Weights of a small GPT-style language model, trained from scratch on English Wikipedia: 10 layers.
Each number is 128 + 32 x the weight over its row's rms, rounded and kept within 0 to 255. Layers, rows and columns count from 0. The size above them is the row's rms in percent of the matrix's.

# layer 6 MLP up, 1280x320, rms 0.096, rows 1042-1084, columns 240-319
size [ 95 100 108  96 106  98 102  97  98 100 102  94  94  96  96 105  96  96  99 101 104 105  89  98 104  98  94 101 107 103  98  90  98 100  99  99 107 100  93  98  98 102 100]
[[134 125 117 160 158 133 143 159 133 118 165 145 184 112 118 154 149 162  82 114 131 159  68 125  83 128 143  65  91 137 132 165 143 136 128 120 132 150 150 124 104 158 155  57 118 147 166 141  78 112 163 119 164  79 141  36 123 111 144 113 125 171  68 147 145 140 165 166 162 132 121 156 178 140 118 177  89 144 168 157]
 [114 155 128  82  73  68 154 103  75 112 188 119 122 110  72 178 180 158 195 131 156  92 129 147 187 151  70  96  74 155 164 119 166 137 144  18 162 144  93 139 131 128  82 172 183 115 163 103 118 118 152 106 111 150  98 161  51 123 141 171 119 100  75  86 112 119 170 151 118 112 201  84  83 103  96 163 187 157 100  83]
 [ 84 158  89 155  93 152 131 139 121 119 115 136 120  80 136 191 117 122  98 123 110 156 134  73 156 152 124 127 153  95 171 129 172 138 111 117 141  80 135  92 116 149 172 115 112 112 162 106 138  85 193 150 157 132  88 122 129 150 148 101 134 156  78 155 149  97 150  73 156 125 130 148 165 130 103 168 152 120 106 104]
 [167 110 168 136 137 141 113 167  77  97 143  82  94 106  61 128  96 150 153 125 113 106 114 124 144  73 127 104 143 122 139 117  42 126  87 130 141 132 140 146 103 117 142  25 119  85  87 156 145 161 114 169 133  61 139 147 171  98 120 155  91 132 111 155 123  84 168 108 126  75  90 124 142 109 179  90 140  49 147  92]
 [153  70 140 122 175  94  87 157 195 103 146  93  76 116 126 158 119  87 151 160  94 140 142  74 116  87 129 125 108 105 136 112 125 173 132 149 143 211  97 141  91 150 153 146 129 140 131 114  89 122 129 148  92 127 126  98 178 118 138 109 143  65 103 134 125 131  91 122 172  91 117 128 204 156 186 152 160 138 104  85]
 [124 103 121  78 112 146 133 140 110 157 142 119 129 122  88  89  64 184  56 169  89 120 163  80 101 112 106  68 124 151 140 166  83 133 192 112 118 152 128  47 144 168  71 167  99 115 138  70  92 123 169  89 123 143 198 123 106 121 117 150 132 163 162 132 138 182 134 146 174 149 170 163 164 145 116  64  91 127  97 143]
 [152 180 130  97 153 151 163  69 189 128 128  90 103 145 132 141 115 153  54 114 105 156  72 116 133 121 132 176 114 174 134  59 143 145  83  92 101 175 136 139 165 179 160 139 148 126 184 159 141 157 149 117 100 170 144 125 129 103 137 155  97 146 176 104  91 138  93  91  97 131 142 109 112 142 155 113 169  89 152 165]
 [146 120 126 111 100 160 153 140 178 135 172 159 140  84  86 120 111 109 168 120 126 120 166 111 143  95  96 103 152 140 127 162  86 178 162  93  98 163  91 147 193 103 154 149 121 192 162 102  83  83  90 171 165 125 131 148 110  29 128  96 112 194 139 197 133 163 183 146 151 104 147 129 138 109 170 145 145 137 168 165]
 [ 88 162 142 135 169 125 127 146 196  80 174 113 123 121 109  95 124 147  67  73 148 171 155 151 140 143  90 138 162  80  76 117 114 109 174  95 113 109 122 140 159 170 135 213 103 117 161 144 154 115 118 133 140 136 144 173 104 153 124 119  85 106 111 117 140 132 105  70 169  67 117  72 112 144 144 110 108 115 150 170]
 [110 122  99 105 129 185 186 130  95 102 173 155 185  80 163 123 105 131  85 121 114 164  64 104 142 141  41 176 148 120 136 122 137 106 134 136 200 115 106 122 109 162 197 105 110 151 148 129  90 110 159 109 162  87 128 101  88 119 128 163 116 162 104 134  82 116 107 138 133 120  94 115 149  97 106  90 103 109 165 126]
 [115  85 127 113 108 112 159 151 187 101 108 117 158  58 175  99 110 137 107 100  52 114  99  84 123 100  83 172 129  59 107 166 116 158  95 141 141 106 146 119  86 133  89  85 134 128 227 129 150 120 151 119 183  95  84 184 164 140 120 183  90 144 118 120 125 115 128 107 120 158 113 111 112 129 138 112 136 140 146 108]
 [150 193 140 107 141 140 140 121 146 110 104 173 123 143  99 112 171 185 121  74 113 104 148 157  69 128 220 201 166  80  83 100 120  86  58 142 169 159 142 139 132 140 150 152 178  91 220  75 151 115 179  95 151 171 150 183 159 152 103 107 149 104 153 113 149 143  86 156 143 136 101 117 131  78 157 123 167 102 191 112]
 [147 119 152 108 139 116 174  49 160 149 126 156 173 157 103 128 156 138 120 192 115 145 147  81 158  94  86 110 144 148 100 157 158  95 123 121 111 141 130 125 113 136  86 158 173 163 128  92 117  98 125 121 118 180 132 154 109 154 119 127 174 106  70 141 119 106 152 163 175  50 165 171 173 102 174 131 105 119 100 115]
 [ 84 156  65 123 134 138 121 130 107 154 141 122 123 149  78 109 123 196 196  98 106 102 102 124 115 141  97  76 150 112  94 109  98 129 126 142 178 200 172 113 124 180 116 104 137 128 107 110  89 123 129 123 177 145 110 168  88  47 158 100  76 134 134 186 152 185 117 121 136 134 152  99 143 119 160 169 129  84 153 150]
 [153 128 128 169 137 112 187 158 168 105 114  89 170 172 120 131 103 158 191 169 151 153 124 122 121 123  89  75 112 125 138  90 194  81 158 122  90 111 143 136 116 135 134  88 199 137 140 132 107  89 125 138 150  85 180 121 134 201 159 134  63 161  48  53 145 127 146 136 115  87 134 169 183 157 138 111 139 176 104 131]
 [111  88 133 146 195 108 114 115 147 131 199 147  24 106 146 116 184 153 139 123 127 149  97  75  80 159  90 130 113  98 160 208 129 151 104 164 198 107 168 170 124 121 108 138 128 103 119 120 138  95  64 130 169 114 138 103 163 170 148 106 135 115 133  95 133  69  87 140 109 113 121 104  71 168 142 132 107 105 128 152]
 [116  90 150  98 144 175 144  69 134 118 123 119 151 183 131 106  21 128 138 118  93 138 121 139 137 138  82 154 140 144 115 115 105 119 147 177 156 135  60 128  76 148 151 142 134  94 147  95 143 116 140 116 160 118 146 165 113  81 158 145 107  80 135 166  53  93 156 122  50 115 135 136 120 124 153 135 158  90 111 216]
 [124 141  76  70 118 164 136  97 166 198 148 148 119  99 131 104 161 173 108 135 163 120 128 131 119  90 163  54  78  74  87 142 114 168  95 178 142 148 177 118 154 123 191 157 119 102  86 169 112 106 145 119 126 152 203 161 128 103  88 151 128 105  94 160 126 147 167 147 149 154 119 172 118 123  82 146 106 122 169 116]
 [133 112 113 189 150 105 182  94  94 150  92 140 118 103 129 104 100 216 156 150 113 104 114 137 124 143 114 162 158 107  93 134  74 115  80 113  87 144 147 191 119 122 182  97 178 132 104  95  62 100 141 114  71 122 148  94 147 151 122  97  35 142  94  77  98  80 161 118 150  69 131  96 164 115 172 155 132 116 121 136]
 [170  62  78 109 113 203 131  79 139 106 130 145 124 102 136 131 148 117 153 132 112  78  89  96 151 120  57 131 117 131 110 125 123 119 137 140  83  76 122 132 106 155 133  59 107 145 192 132 140 174 144  76 167 174 124  38 138 159 120 123 138 136 112  95  93 107 102 133 148  73 149 132  83  97  75  82 106 130 149 101]
 [164  78  88  69 124 122 155 162 112 108 114 136 157  80  53  94  61  90 110 105 140 126 116 149 149  37 146 107 110  91 131 132 103 138 148 184 180 120 127 176 116 117 122 122  79 139 160 155 120 156  70 126  96 138 116  98 121 181  95 149 137 145 129 147 152 111 136 139  84 111 172 166 139 161 142 165 128 109 163  61]
 [160 107 112 121 130 214  62 137 161 175 111 109  85 166 127 160 100 181 127  88 139 107 149  87 120 148 145  99 108 182 123 144  51 119  81 139 154 225 144 104 163 110 147  93 194 131 114 169 161 175 176 124 164 108 119  80 176  93  94 122 121 151 155  93  82 138 160  61 130 129  95 122  69 105 120 130 143 134 100 137]
 [137 167  76 119 111 139 163 166 129 150 164 100 154 104 112 130 119 125 100 159 118 112 102 112  92 112 100 115 133 128 106 101 154 178 122 132  88  49 164 120 123  60 158 118 134 141 131 137 191 102 110  83 125 146 167  96  90  69  96 167 133  95 122 107 132 125 154 144 109 139 125 191 146 137 100 104  72  95  95 140]
 [185 161 116 128 155 120 161 168 177 106 111 104 131 141 133  71 163  73 103  63 115 122 105 116 100  62 191 130 111 124  92 133 118  91 124 114 187 111  87  99 111 168 134 139 127 100 124  80  97 101 106 137 117 101 154 104 164 126 144  99 103 126 119 166  82 131 149 192 101  97 155  83 129  81 115  97 132 165 109 155]
 [ 91  74  71 100 139 132 150  58 153  96  53 126 140  92 187 170 148 129 131  98  87 104  79 123 117 114 187 152 112 146 157 118  99 149 113 160 143  95 140  80 111 207 147 175 135  96 110 113 101 117 108 191 129 167 137  98 168 155 143 114 129 124 169 132 122 127 137 140 149 148 128 165 151  64 196 107 160 159 142 122]
 [113  98 185 110 164 150 146 150 113 102 111 135 156 124 151  93 126 167 128 148 152 150 109 154 126 129 121  84  73 153 110 162 139 123  88 118 108 161 127 121 193  84 147 180 131 129 139 122 134 100 141  92 119 156 116 123  74 125 151  80  98 140 136  88 118 130 141 144 155 151 119  81 103 172 137 110 132 124 170 176]
 [161 115 182 133 142 129 142  91 141 182 149 121 104 102 102 158  50 192 129 114 107  75 129 101 127 149 113 196 192 148 105 130 160 126 146  90 107 181  84 116  79 202 138 113 132 160 123 170 140  97 100  90 113 129 116 116 119 116 105  86 160 165 174 109 143 156 116 135  88  82  73  76 151 131 106 133  98 120 117 164]
 [140 128 140 117 164 181 153 132 179 156 137  84 136 126 152 158  78 127 146 100  97 164 178 136 159  50  78 137 130 137 179  93  53 157 126 137 137 106  82 112 107  94  93 169 111 163 141 151 142  97 111 136  71 134 143 147 204 113 109  91 140  27 161 132 134 137 155 100  92 142 115 153 140  97 119 108 107 141 112  86]
 [102 149 138 105 143  99 165 188 214 169 160 178 135 119 137 152 114 111 129 131   0 165  97 192 180 169 177 117 121 128 155  88 144 108 116 108 176 128 132 145 128 115  99 138 125 178 165  73  78 122 143  86  77 135 160 119 187 117 159 172  76  71 155 155 160 147 124 119 156 130 194 154 148 127 134 115 177 144 209 111]
 [ 94 129 123 144 116 150 103 118 115 101 160  81 168  51 196 140 118 119 146 143 144 139 147 107 140 131 115  94 167  95 133  84 175 106 175 147 150 127 149 141  95 138 159 108 117  92 135  66 111 128 194 101 123 124 128 127 175 148 165  95 147 142 121 118 188 120 177  86 146 113 128 157 164 164 154 119 129 145 103 138]
 [172 103 135 143 138 150 136  89 157 111 136  89  86 149 130  88 107 115 118 108 131 138 122 161  75  67 144 163 169  81 188 144 171 111 133 149 154 124 247 115 144  99 144 109 138 145 146  94 108 148 101 196 136 120 179 157 129 170 143 151 161 148 135  69 114 122 129 129 151 128 184 143 189  87 121 103 158 103 165 163]
 [155 182 104  80 120 189 195 126 135 119 114 139 119 119  75 133 127 105 111 185 109 149 175 143  98  54  66 116 137  97  95 105 152 127 148 136  61 170 154 133 135  82  95  90 155 103 141 130 114 132 107  82 108  95 124  99 141 125 162 112 136 136 131  86 151 179 127 141  66 137 124 104 143 102  84 133 140  99 149 143]
 [148 138 120 177 148  54 150 132 171 188 107 159 193 106 139 186 107 143  80 131  78 116 170 137 169 184  95 123 128  78 163 118 108 128  98 138  96 133 111 135 139 176 125 137 116 162 155  90 161 185 136 106 150 155 160 165 152 146 146 110 112 177 150 154 104  54  97 104 186  91 100  92 118 120 122 109 118  96 157 119]
 [182 111 122 125 111 131 137 115 143 115 137 162 189 172 105  80  82  91 164 136 162 136 164 147 116 139 134 100  77  86 139 129  92 119 136 164 166 132  76   6 100 157 147 129 138 142 122  86 131 108  93 117 168 117 170 110  75 108  92 169 123 144 134 138 103 122 130 168  79 112 119 107 158 173 169  98 119 104 128 192]
 [160 125 127 122 108 215 133 150 110 115 152 169 184 125  74 107 127 134 102  90  72  55 120 181  86 134  48 201 139  76 126 113 106 176 132 158 151 124  95 143 140  71  91 119  98 109 167 146 146 153 151 111 129 146 136 114 151  91 163 116 154 101  87 167 179  75  82 193 111 174  91 119 146 107 121 129 163 152  85 126]
 [180  90 124 178  83 124  98 158 102 109 148 163 100 108 122 115 141 134 147 123 110 141  93 102 122 113 147 148 119 164  91 121  59 156  92 141 124 100 164 159  99 201 157  68  77 104 154 133 163  84  73 186 127 188 169 151 154 214 130 168 153 112 138  93 122 120 128 179 118 126 142 134 101 179 107  82  74 113 147 141]
 [104 157 145 139 145 124 162 113  91 150 193 127 117 152  87 139 101 111 143 162 136  60  53  89 147  88 134 115 150 207 130 153 191 156  77 109 154 135 158  85 154  90 165 140 157 139 141 117  81 107 109 127 140 182 154 108  87 158 149 157 158 135 116 163 112 111 131 168 146  41 169 152  50 121 116 131 113 160  92 161]
 [165 180  54 109 150  90 143 139 116 162  85 133 137 134 145  95  76 158 151 131  94 155  99 107  84 139 135 121  96 106 126 174 126 165 123 151 179 137 106 185 192 135 146 136 137 115 169 177 122 120 154 158 133 127 160 106  97 145 161 137 144 176  99 153 117 113 215  67 122 129 151 133 127 126 116 183 155  96 114 148]
 [112 149 117  89 172 123 162 143 101 132  66 180 173  95 122 112 130 125 109 109 139 110 148 114 132 100  81 181 141 111 114 124 111 158 129 120 108  58 222 164 127 137 157 127 128 229 164 135 115 116 112  89 113 133 131 155 160  65 108 137  61 110 166 127 150 159 130 119 207 173 144 136 166  20 122 156  92 123 137 127]
 [120 124  97 100 166 121  77 161 120 143 158  49  70  83 139 162  75 106 145 146 105 126  68 109 158 115 100 124 179 142 152  75 148 137 150 156 166 154 152 117 158 166 129 110 147 124 121 104  62 138 160 125 152 133 129  68 107 124 108 150 153 115 171 124 121  79 134 147 159 120 152 148 123 133 116 161 170  45  99  81]
 [139 138 137 112 159 119 133 123 130 131 123 143 106 132 146 115 171 172 142 153 135  79 121 121  90 112 108 105 155 136 135 154 156 137  69 125 105  95 171 150 163 128 149 142  91 153 147  80 115 118 127 103 110 123 145 149 118 113  84 137 110 133 190 191 189 107 129  89 141 120 150 157 134  87 110 143 208 155 138 137]
 [109 168 173 145 125 114 176 128 101 100 171 131  57  79  92 100  84 114 132 181 148 108 126  72 142 186 133 157 130 103 111 115 126 151 115 131 157 102 112 111 161 139 160  80 125 133  69 104  81 100 121 160 108 114 116 126 112 137  93 107 111 167 123 116  89 120 104 109 139 143 146 134 147 125  86 127 154 155 137 143]
 [109 127 108 142 172 118 116 101  94 105 107  88 117 105 129 155 117  89 111 108 162 104 122 191 130 117 195 149 106 100 133  22 109 143 160 148 115 133  74 103 132 102  98 142 119 138 135 154 123 135  74 155 117 130 157 148 130 115 121 104 134 153  99  89 165 171 183  69 136 142 166 105 126 116 160 117 149 116 168 113]]
# layer 6 MLP down (transposed), 1280x320, rms 0.0512, rows 1042-1083, columns 240-319
size [100 101  98 106 103 108 102 100  93  98  93  94 100  94  91  95 100  99  89 105  96  92  92  97  98 109  97  99  95  89  92 101 110 101  94  86 103 111  89  94  87  93]
[[142 150 134  69  69 141 122 123 159 133  95  91 141  70 159 118 146  85 191 132 124 124 158 222 146 152 163  89 119 145 115 107  81 142 145 124  76 151 118  82  82 163 126 184 112 148 142  97  98 104 175 113 118 146 127 163 130 155 104 122  90  88 153 124 140 119 139 124 125 163 122 129 138 166 143 167 137 151 135 105]
 [129 144 132 164  97  93 129  88 122 192  86 107 140  85 170  83 103 136 120 134 113 148  83 139  86 107 199  36 182 157 105 130 153 135 181 107 154 109 136 102 142 147 129 123 172 174 118 161 133 143 165 135 143 149 165  84 145 168 190  95 120 120 127 153 142 235 154 126 134  96 124 166 100 153 110 110 156 145 137 111]
 [ 61 109 135 130  34 143 161 131  88  96  96 101 141  97 179 104  67  72 191 153 125 128  88 146  93  96 147 105  77 172 116 172 114 111 126 178 122 141 158 117 128 182 118 108 125 132 115 143 110 105 161 123 119  59 141 194 175 131  87 159  98 133 107 110  78 124 164 127 176 112 129 121 161 113 139 131 136 135 145 130]
 [151 169 187 140  96 105 164 149 132 120 140 166 144 141 137 149 139 157  75  94 152 145 119 133 123 182 128 180 171  75 128 165 178 118 201 196 112 165  67 133 125 112 128 125 155 148 116  75 121  50 127 169 107 234 156 146 104 155 131 173 149  84 213  90 108 144 121 155  95 169 145 129  56 139  61 202 160 168 123 113]
 [111 100  92  76  66 161  98 118  92 171 131  97 141 125 142 150  54  65 159 109 102 112 146 130  92  97 112 161 140 133 123 221 162 150  78  97 148 136 103 118 163 172 131 130 151  97 231 145 102  94  86 145 136 144 151 122 111  79 135 132  97 129 172 175 151 149 109 134  93 127 161 153  58 108 131 125 116 157 119 140]
 [164 101 119  98 120 123 146 142  99 162  40 143 140 165 181 219 176 116 123 101 116 139  97 134  89  84 116 155  89 143  75 149  89 154  95 150  98 121 101 129 117 183 129 119 130 141  92 169 131 195 119 111 130 134 106  90 126  65 155 133 175 124 116 177 113 163 102 183 169 101 136 166 136  97 173 153  60 196 151 148]
 [178 108 151 182 138 105 122 151 109 136 179  90 114 115  91 105 110  88 134 116 146  75 181 101 158 119 164 153 185 123 141 112 105 105 110 132  93 121 108 146 116 180 114 129 101 119 152 130  88 100 107  97 127 147 107 215 131 127 150 175 195 101 113  99 145  71 129 127 151 119 115  69 108 105 138 147 103  78 159 169]
 [130  84 101 166 142 142 177 141 121 162  92 117 158 108 188  84 122 105 106 129  84 157 107 161 106 147 132  97 129  67 141 140 157 179 145 156 181 112 177  61 100 154 111 141 156 129  89 130 133  85 111 169 176 159 138 156 147 183 117  93 103  96 148 133 100 173 110  97 113 108 100 153 152 118 109 124 114 151 196  87]
 [150 129  88 133  54 120  86  66 129 161  62 152 146 151 107  99 101 109 120 162 156 101 137 123 133 115  58  98 128 146 140 124 168 138 179 157 118 130 149 158 130  76 147 129 169 102 143 145  94 133  72 145  89  89 143 157 172 156 102 138 146 130 149  68 119 105 122 167 104 105  53 114  94 124  70 139 137  82 176 158]
 [200 143 112 169 128 140 131 109 119 158  88 136 116 181  90 141 173 106 100 180 167  95 110 118 116  83 184  57  54 132 153 119  86 110 121  83  93 141 117 123 159 142  88 125 119  97 121 147 151 138 115  58  77 137 142 128  97  25 123  98 125 137 140 137 149 170 142  72  56  77 133 111  98 139 111 106 136 132  87 130]
 [133 106 128 171  83 153 162 128  88 147  78  92  84 167 175 114 140 126 136  92 171 178  65 174 101 110 157 168 161 154 101 153 109 170 111 154 121 105 129  99 128  53  91  90 148  71 118 157 125 130 106 126 140 189  84 153 134 173  63 152 186 132 149 165 138 112 158  94  89 157 144 115 139 136 130 122 136 145 117 151]
 [110 158  96 191  65 113 193 174 195 170 129 145  97  88 124 111  87  87 125 120 151 124 154 136 161  87 131  95 144 149 126 121 101 127 154 154 159 157 120 150 156  97 107 108  94 175  66 206  64 117 117 113 157 150 111  93  66  95 132 112 176 123 101 127 145 123 114 115 130 109 161 156 133 152 127 107  95 187 116 128]
 [122 117 107 114 163 191 132  70  67 115 205  88 122 142 147 101 103  73  86 133  85 117  72 120 141 168 140 141 169 122 186 168 148 173 186 149  87 143 119 123 146 154 127 161 107 113 111 162 200 129 134 165 128 111 137 113 106  54 153  82  50 126 156 135 133 139 121  80 150 138 160 142 118 142 115 101 148 175 140 119]
 [141 154 141 167 102 183 164 131 166 119 161  52 183 157 104 140 141 102  80 145 177  76 127 139 157 163  95 119 104  98 171 147 151 133 155 168  73 139 104 111  56  57 151 125 115 144 125 152 144 172 171 100  83 155 131 133 171 145  97  76 131 120 156 132 130 141 124 140 119  91 127 110 177 100 182 130 180 167 133 130]
 [ 73 154 153 155  98  65 156 118 153 153 111 155  88 155 167 150 120  88 107  99  89 162 187 105 110 108 149 134  88 144 122  94 107 107 128 166 112 135 111 130 117 114  60 165 144  98 125 136  84 191 129 157 160 154 116 116 118  47  85 158 162 106 157 196  91 164 117 130 129 149 158 139 196  84  88 118 171 123 159  94]
 [146  76 134  98 147  76 133 176 132 165 115 156  87 172  95 128 152 142 108  94 204 162 144 105 179 141 128 151 105 142 117 109 140 148 103 105 123 124 134 148 146 112 165 101 132 137 131 127 122  92 119  87  97 118 184 138  87  77  81  86 178 130  88 145 120 149 180 115 120 103 117 140 135  83 132 117  93 108 129 152]
 [116 134 143 146 122  95 116 174 130  96 128 104  98  92 120 117 150  77 167 161  98 104  99 116 173 171 126 110 132 118 124 159 135  66 121 111 153 127 116  88 196 106  99  67 137 161  87 128 133 142  97 138  97 161 189 158 123 172 161  93 180 180 110  68 166  87 118 104 133 117 138 129 168 171  99 110 127 127 154  84]
 [120 151 152 137 137 129 139 115 123  87 117 139 190 161 104 112 174 153 143 150 112 120 156 154 121 139 106 158 190 129 178 154 120 115 127 112 116 176 136  98 133 155 119 101  87 145 130 136 128  77  95 106 142  83 114 133 102  91 127 117 111 172 159  82  96 137  93 130  95 177 132 133 121 111 132 124  36 116  80 112]
 [136 131 147  68  81 136 139 208 159 128 174 149 217 161 157  89 138 119 133 172 144 171 108 123 148 139  98 132 122 113 144 110  78 150 130 140 167  89 112 128 106 127 148 134  68 115 137 190 102 119 107 174 101 156 105 129 113  55 141 173 138 133 154 118  92 105 148  96 152 130 167 129  70 175  67 139 103  88  94 148]
 [140 131 171 112 129  97 147 123 152  92 132 108 104 116 141 108 195 107  98 151 137  50 154 207  67 117 116 146 192  60 124 116 177 162 158 157 116 134 115 121 124 140 103 171 130 117 146 111 189 140 159 140 160  91 134 124 123  90 135 141  85 158 122 151 142 113 184 188  97 108 174 137 104 157 111  86 162 147  97 128]
 [179 142 116  78 108 135 120 100 151 110  85 143 173 125 213 189 135 117  95 158 110 144 160 146 168 104 164 111 109 108  78 153 126 139 103  95  88 182 160 141 183  64 133  84 104 107  75 108 190  91 136 105 129  85  71  99  92 159  75 112 128 145 158  99 173 131 115 123 129 122 119 111  93 150 123 213 118 113 147 179]
 [159 208 119  69 103 101 144  75 104 100 141 154 154  93 127 126 173 123 137 103 164 147  96 191 100 104 174  91 155  89 128 118  83 144 130  72 176 146 152 127  72 175 129 165 134  64 181 152 201 119 177 152 185  99 157 162 132 145 225 100 151  74 123  82  51 175 158 149  62  94 155  72 126 127  75 124 182 147  93 113]
 [134  98 124 151 146 104 107 183  93 175 174 121 122  94 170  95 115 130 173 115 140 137 152  90 145 168 174 178  77  61 144 119  90 115 155 127 132 145 102 108 112 142 144  99  90 124 198 141 125 113 169 144 132  85 114 110 142 118 172 121  89 148 113 149 132 199 102 138 212 146 127  69 118  88 155 159 118 129 108 117]
 [151 157 157 143 119 119  91 154  87 131 155  81  88 129 142  92 191 122 127 140 119 130  94 169 110 140 146  75 222 128 135  97  90 135 115 139  76 182 124 147  91  78  90 130  91 123  63  99 124 136 156  48 130 128  89 117 120  91 157 145  87 118 139  89 160 124  84 118 143 159 164 117 114 154 155 166 113 170 171  89]
 [103 159 109 112 122 199 134 119 112 130 166 162 129 112 145 125  77 119 124 118  57 144 125  96 169 131  99 129 128 162 124 115 148 128  97 124 119 159  93 161 131 117 130 116 150  95 170 146 167 107 126  89 143 141 124 164 172 187 185  84 137 183  85 101  62 111  95 167 163 101 151 138 193 144 125 104 196  81 166 152]
 [109  92  42 132  70 105 163  78 131 100 141 156  89 123 162 147 126 151 136  91  72  91  89 137 128 120 134  82 176 122 140  77 103 134 183 138 169 148 143 117  76 137 105 132 171 160 112 143  83 133 108 133 127 156 111 126 115  93 109  98 133 123 171 119 183 163 145 123  93 153 175 143  77 161 104  84 116 155  85 130]
 [100 148 160  85 180 120 127 147  45 116  97  88 165 149 134  69 127 144  97 171 162 167  69 108 124 192 119  81  66  62 109 137 138 107 125 128 135 117 141 146 120 101 118 147 147 125 144 107 128 165 205 129 167 117 142  99 117 128 172 168  73  94 113  83 105 104  60 142 139 110 147 137 146 130 139 136 117  99 150  86]
 [114 180 116 173 146 159  89 152 116  97 117 192 170 157 128  54 184 110 101 102 189 141 101  92 115 155  64 181 175 116  95 143 186  79 126 138 136 127 187 121 145 140 135 175 126  86 163 155 175 158 108 165 174 158 123 100 138 157 141 187 133 146 136  94 127 118 132 136  81 136  80  63 136 147 124  82 101 143 167 119]
 [107 118 120 138 111 154 152 125  49  73 130 127  88 160 138 126  82  88  95 106 201 147 140 136 116 146 104 139 134  91 132 113  90 149 157 109 177  94 152 116 172 121 161 102 122 153 162 138 166 129 136 117  75  89 135 161  85 136 145  40 106 121 127 163 130 119  79 130 163 156 111 218 135 170 160 178 148 103 155 145]
 [127 172 135  84  85 139 148 115 114  87 161 198 143 165  49  73 140 117 144  94 184 109 132 106 120  95 128 154 135 149 188 132 135 136 132 126 139 143 136 179 174 198  85 169 159  95 160 106 164 112  99 156 169 107 149 123 102  36  93 117 156 151 133  96 108  79 104 131 141 127 138  67 124 142 166 173 142 146 180  91]
 [ 57 147 121 140 146  73 153 146 126 114 173 123 176  88 110  95 137 135 159 188 106 171 127  45 109 134 114 119 152 168 122 128 100 158 172 182  69 157 116 133 177 152 127 177 135  90 177 124 184  81 125 157  97 137  97  66  95 152 102  89 117 136  89 116 143 107 124 119 168 141  99 128  97 119  89 138 148 150  68 135]
 [146 112 164 179 125 104  59 126 120 127  93 157 120 205 134 162 116 114 162 108 171 103 111 111 104 133 131  65  98 169  94 135  81 119  98 178 114  90 104 128  77 183 136 147 137 133  96  98 110 118 137 164  91  82  77 137  76 154 113 136 100 154 149 156 123 103 155 162 153 115 128 154  87 164 125 107 137 110 148 101]
 [106 114 127 133 140 116  82 168  93  97 141 108  85 127 127 115 163 143  87  86 139 141 141 139 114  47 150 104 124 209 224 122 157 191  95 107  71 119  96  88  81 123 117 101 141 119 114 153 103 122 110 117  88 114 166 131 144 123 180 159 104 135 116  83 125 122 135 193  98 111 150 141 127 108 105 181 163 171 153  53]
 [155 153 162 173 183 196 151 166 154 141  58 115  55 141 128 140 186 179 127 117 107 128 140 103 168 143 192 117 142 111 102 175 150 121 151 153  95 105 171 195 158  64 138 136  70 127  97 130 112 126 134 152 141 167  90  90 136 167 137 102 165 108 184 136 123  88  42 145 171 157 158 118  90 116 139  99  80  75  90 100]
 [156  89 147  98 109  99 132 137 159 148 106 145 104 190 131 166 138 134  91 153 163 146 159 144 144 117 146 140 115 151 160 163 121  68  99 116 143  70 117 130 135 152 125  92 152 127 100 164 147 151 240 134 190 116 182 187 121 166 157 138 124 108 143  83 153 116 108 113 134 110 137 133 168 139 148 163 102 124 163 157]
 [100 129 110  78 145 142 177 147 126 141 132 109 186  83 130  89 187 154 111 153 137 140 158 192 161 133 108 110 114 102 103 121 107 120 121 144 133 119 169  90 101  95 159 122 128 141  74 146 113 104  80 114 113 108 190 113 107  90 159  77 157 177 131 118 117 169 141  38 117 143 130 140 162 114 174 163 139 150 100 119]
 [134 178 180  81 180 182 139 123 117 149 107 176  68 151 134 158 125 176 107 142 138 152 109 107  92 122 144  90 129 166 128  98  60  53 131 105 159 115 158 110  85 159  80 164 143  84  84 131 138 120 160 135 167 113 154  67 109 153 150 116 118  80 132 123  55 148 112 133 153 154 113 144 129 130  99 148  73 180 119  77]
 [ 76 148 203 115 131 149  85  92 118 112 138 223 110 141  84 148 153 145  79 108 152 130 136 156 158 122 124 104 134 151 126 159 118 132  65 123  80 160 144  96 161 119 122 110 147 179 159 134 136 141 185 114 190  99  95 208 113 154 126 134 106  84 115  82 117 101 117 148 152  93 142  82 119 145 120 111  99  78 133 122]
 [112 169 133 111 100 122  72 147 148 139 152 107 132 116 155 174 124  75 141  93 153 124 128 193 141 155 215 148 155 155 176 138 122 102 111 215 149 110 136 104  83  90 160  72  85 111  95 139 113 130 185 153  73 124 135 117 179 120  98 121 137 134 111 125 104  80 139 164  72  98 123 105 146 127 134 118 209 171 144 160]
 [106 135 146 131 134 128 115 179  80 187 114 128 145 131 126 122  90 100 129  85 107 151 142 177 151 156 149  89 163 102 106 124 142 132 162  38 110 130 136 190 146 104 144 103 181 114  74 141 152 145 159 105 159 119 124 107 106  94  91  53  86 116  92 150 132 101 170 142 142 158 185 129  93  98 122 120 146  35 136 140]
 [ 83 150  75 110 150 127 131 132 120  88 148 109 139 105 106 126 127 154 155 115 153  93 180  85 178 132 159 107 106 211  94  96 156  84 139  80 112 142 168 142 163  76  76 123 161 149 108  95 108 144 129 187 205  98 162  42 135  97 116 107 121 100  91 112 155 143 180 150 112 124 101 129 100 192 145 187 148 159 134  67]
 [133 130 121 147  75 121 133 120 126 147 155 100 136  80  70 142 202  83 197 148 125 154 111 125 153 116 110  97 177 151 155 167  76  93 133 192  78 161 130 160 115 143  79 112 138  86 124 157 159 160 103 113 176 171 124 152 118 126 129  89 119 124 114  77  62 145 185 153 141 100 127 175  94 144  88 118 126 104  89 113]]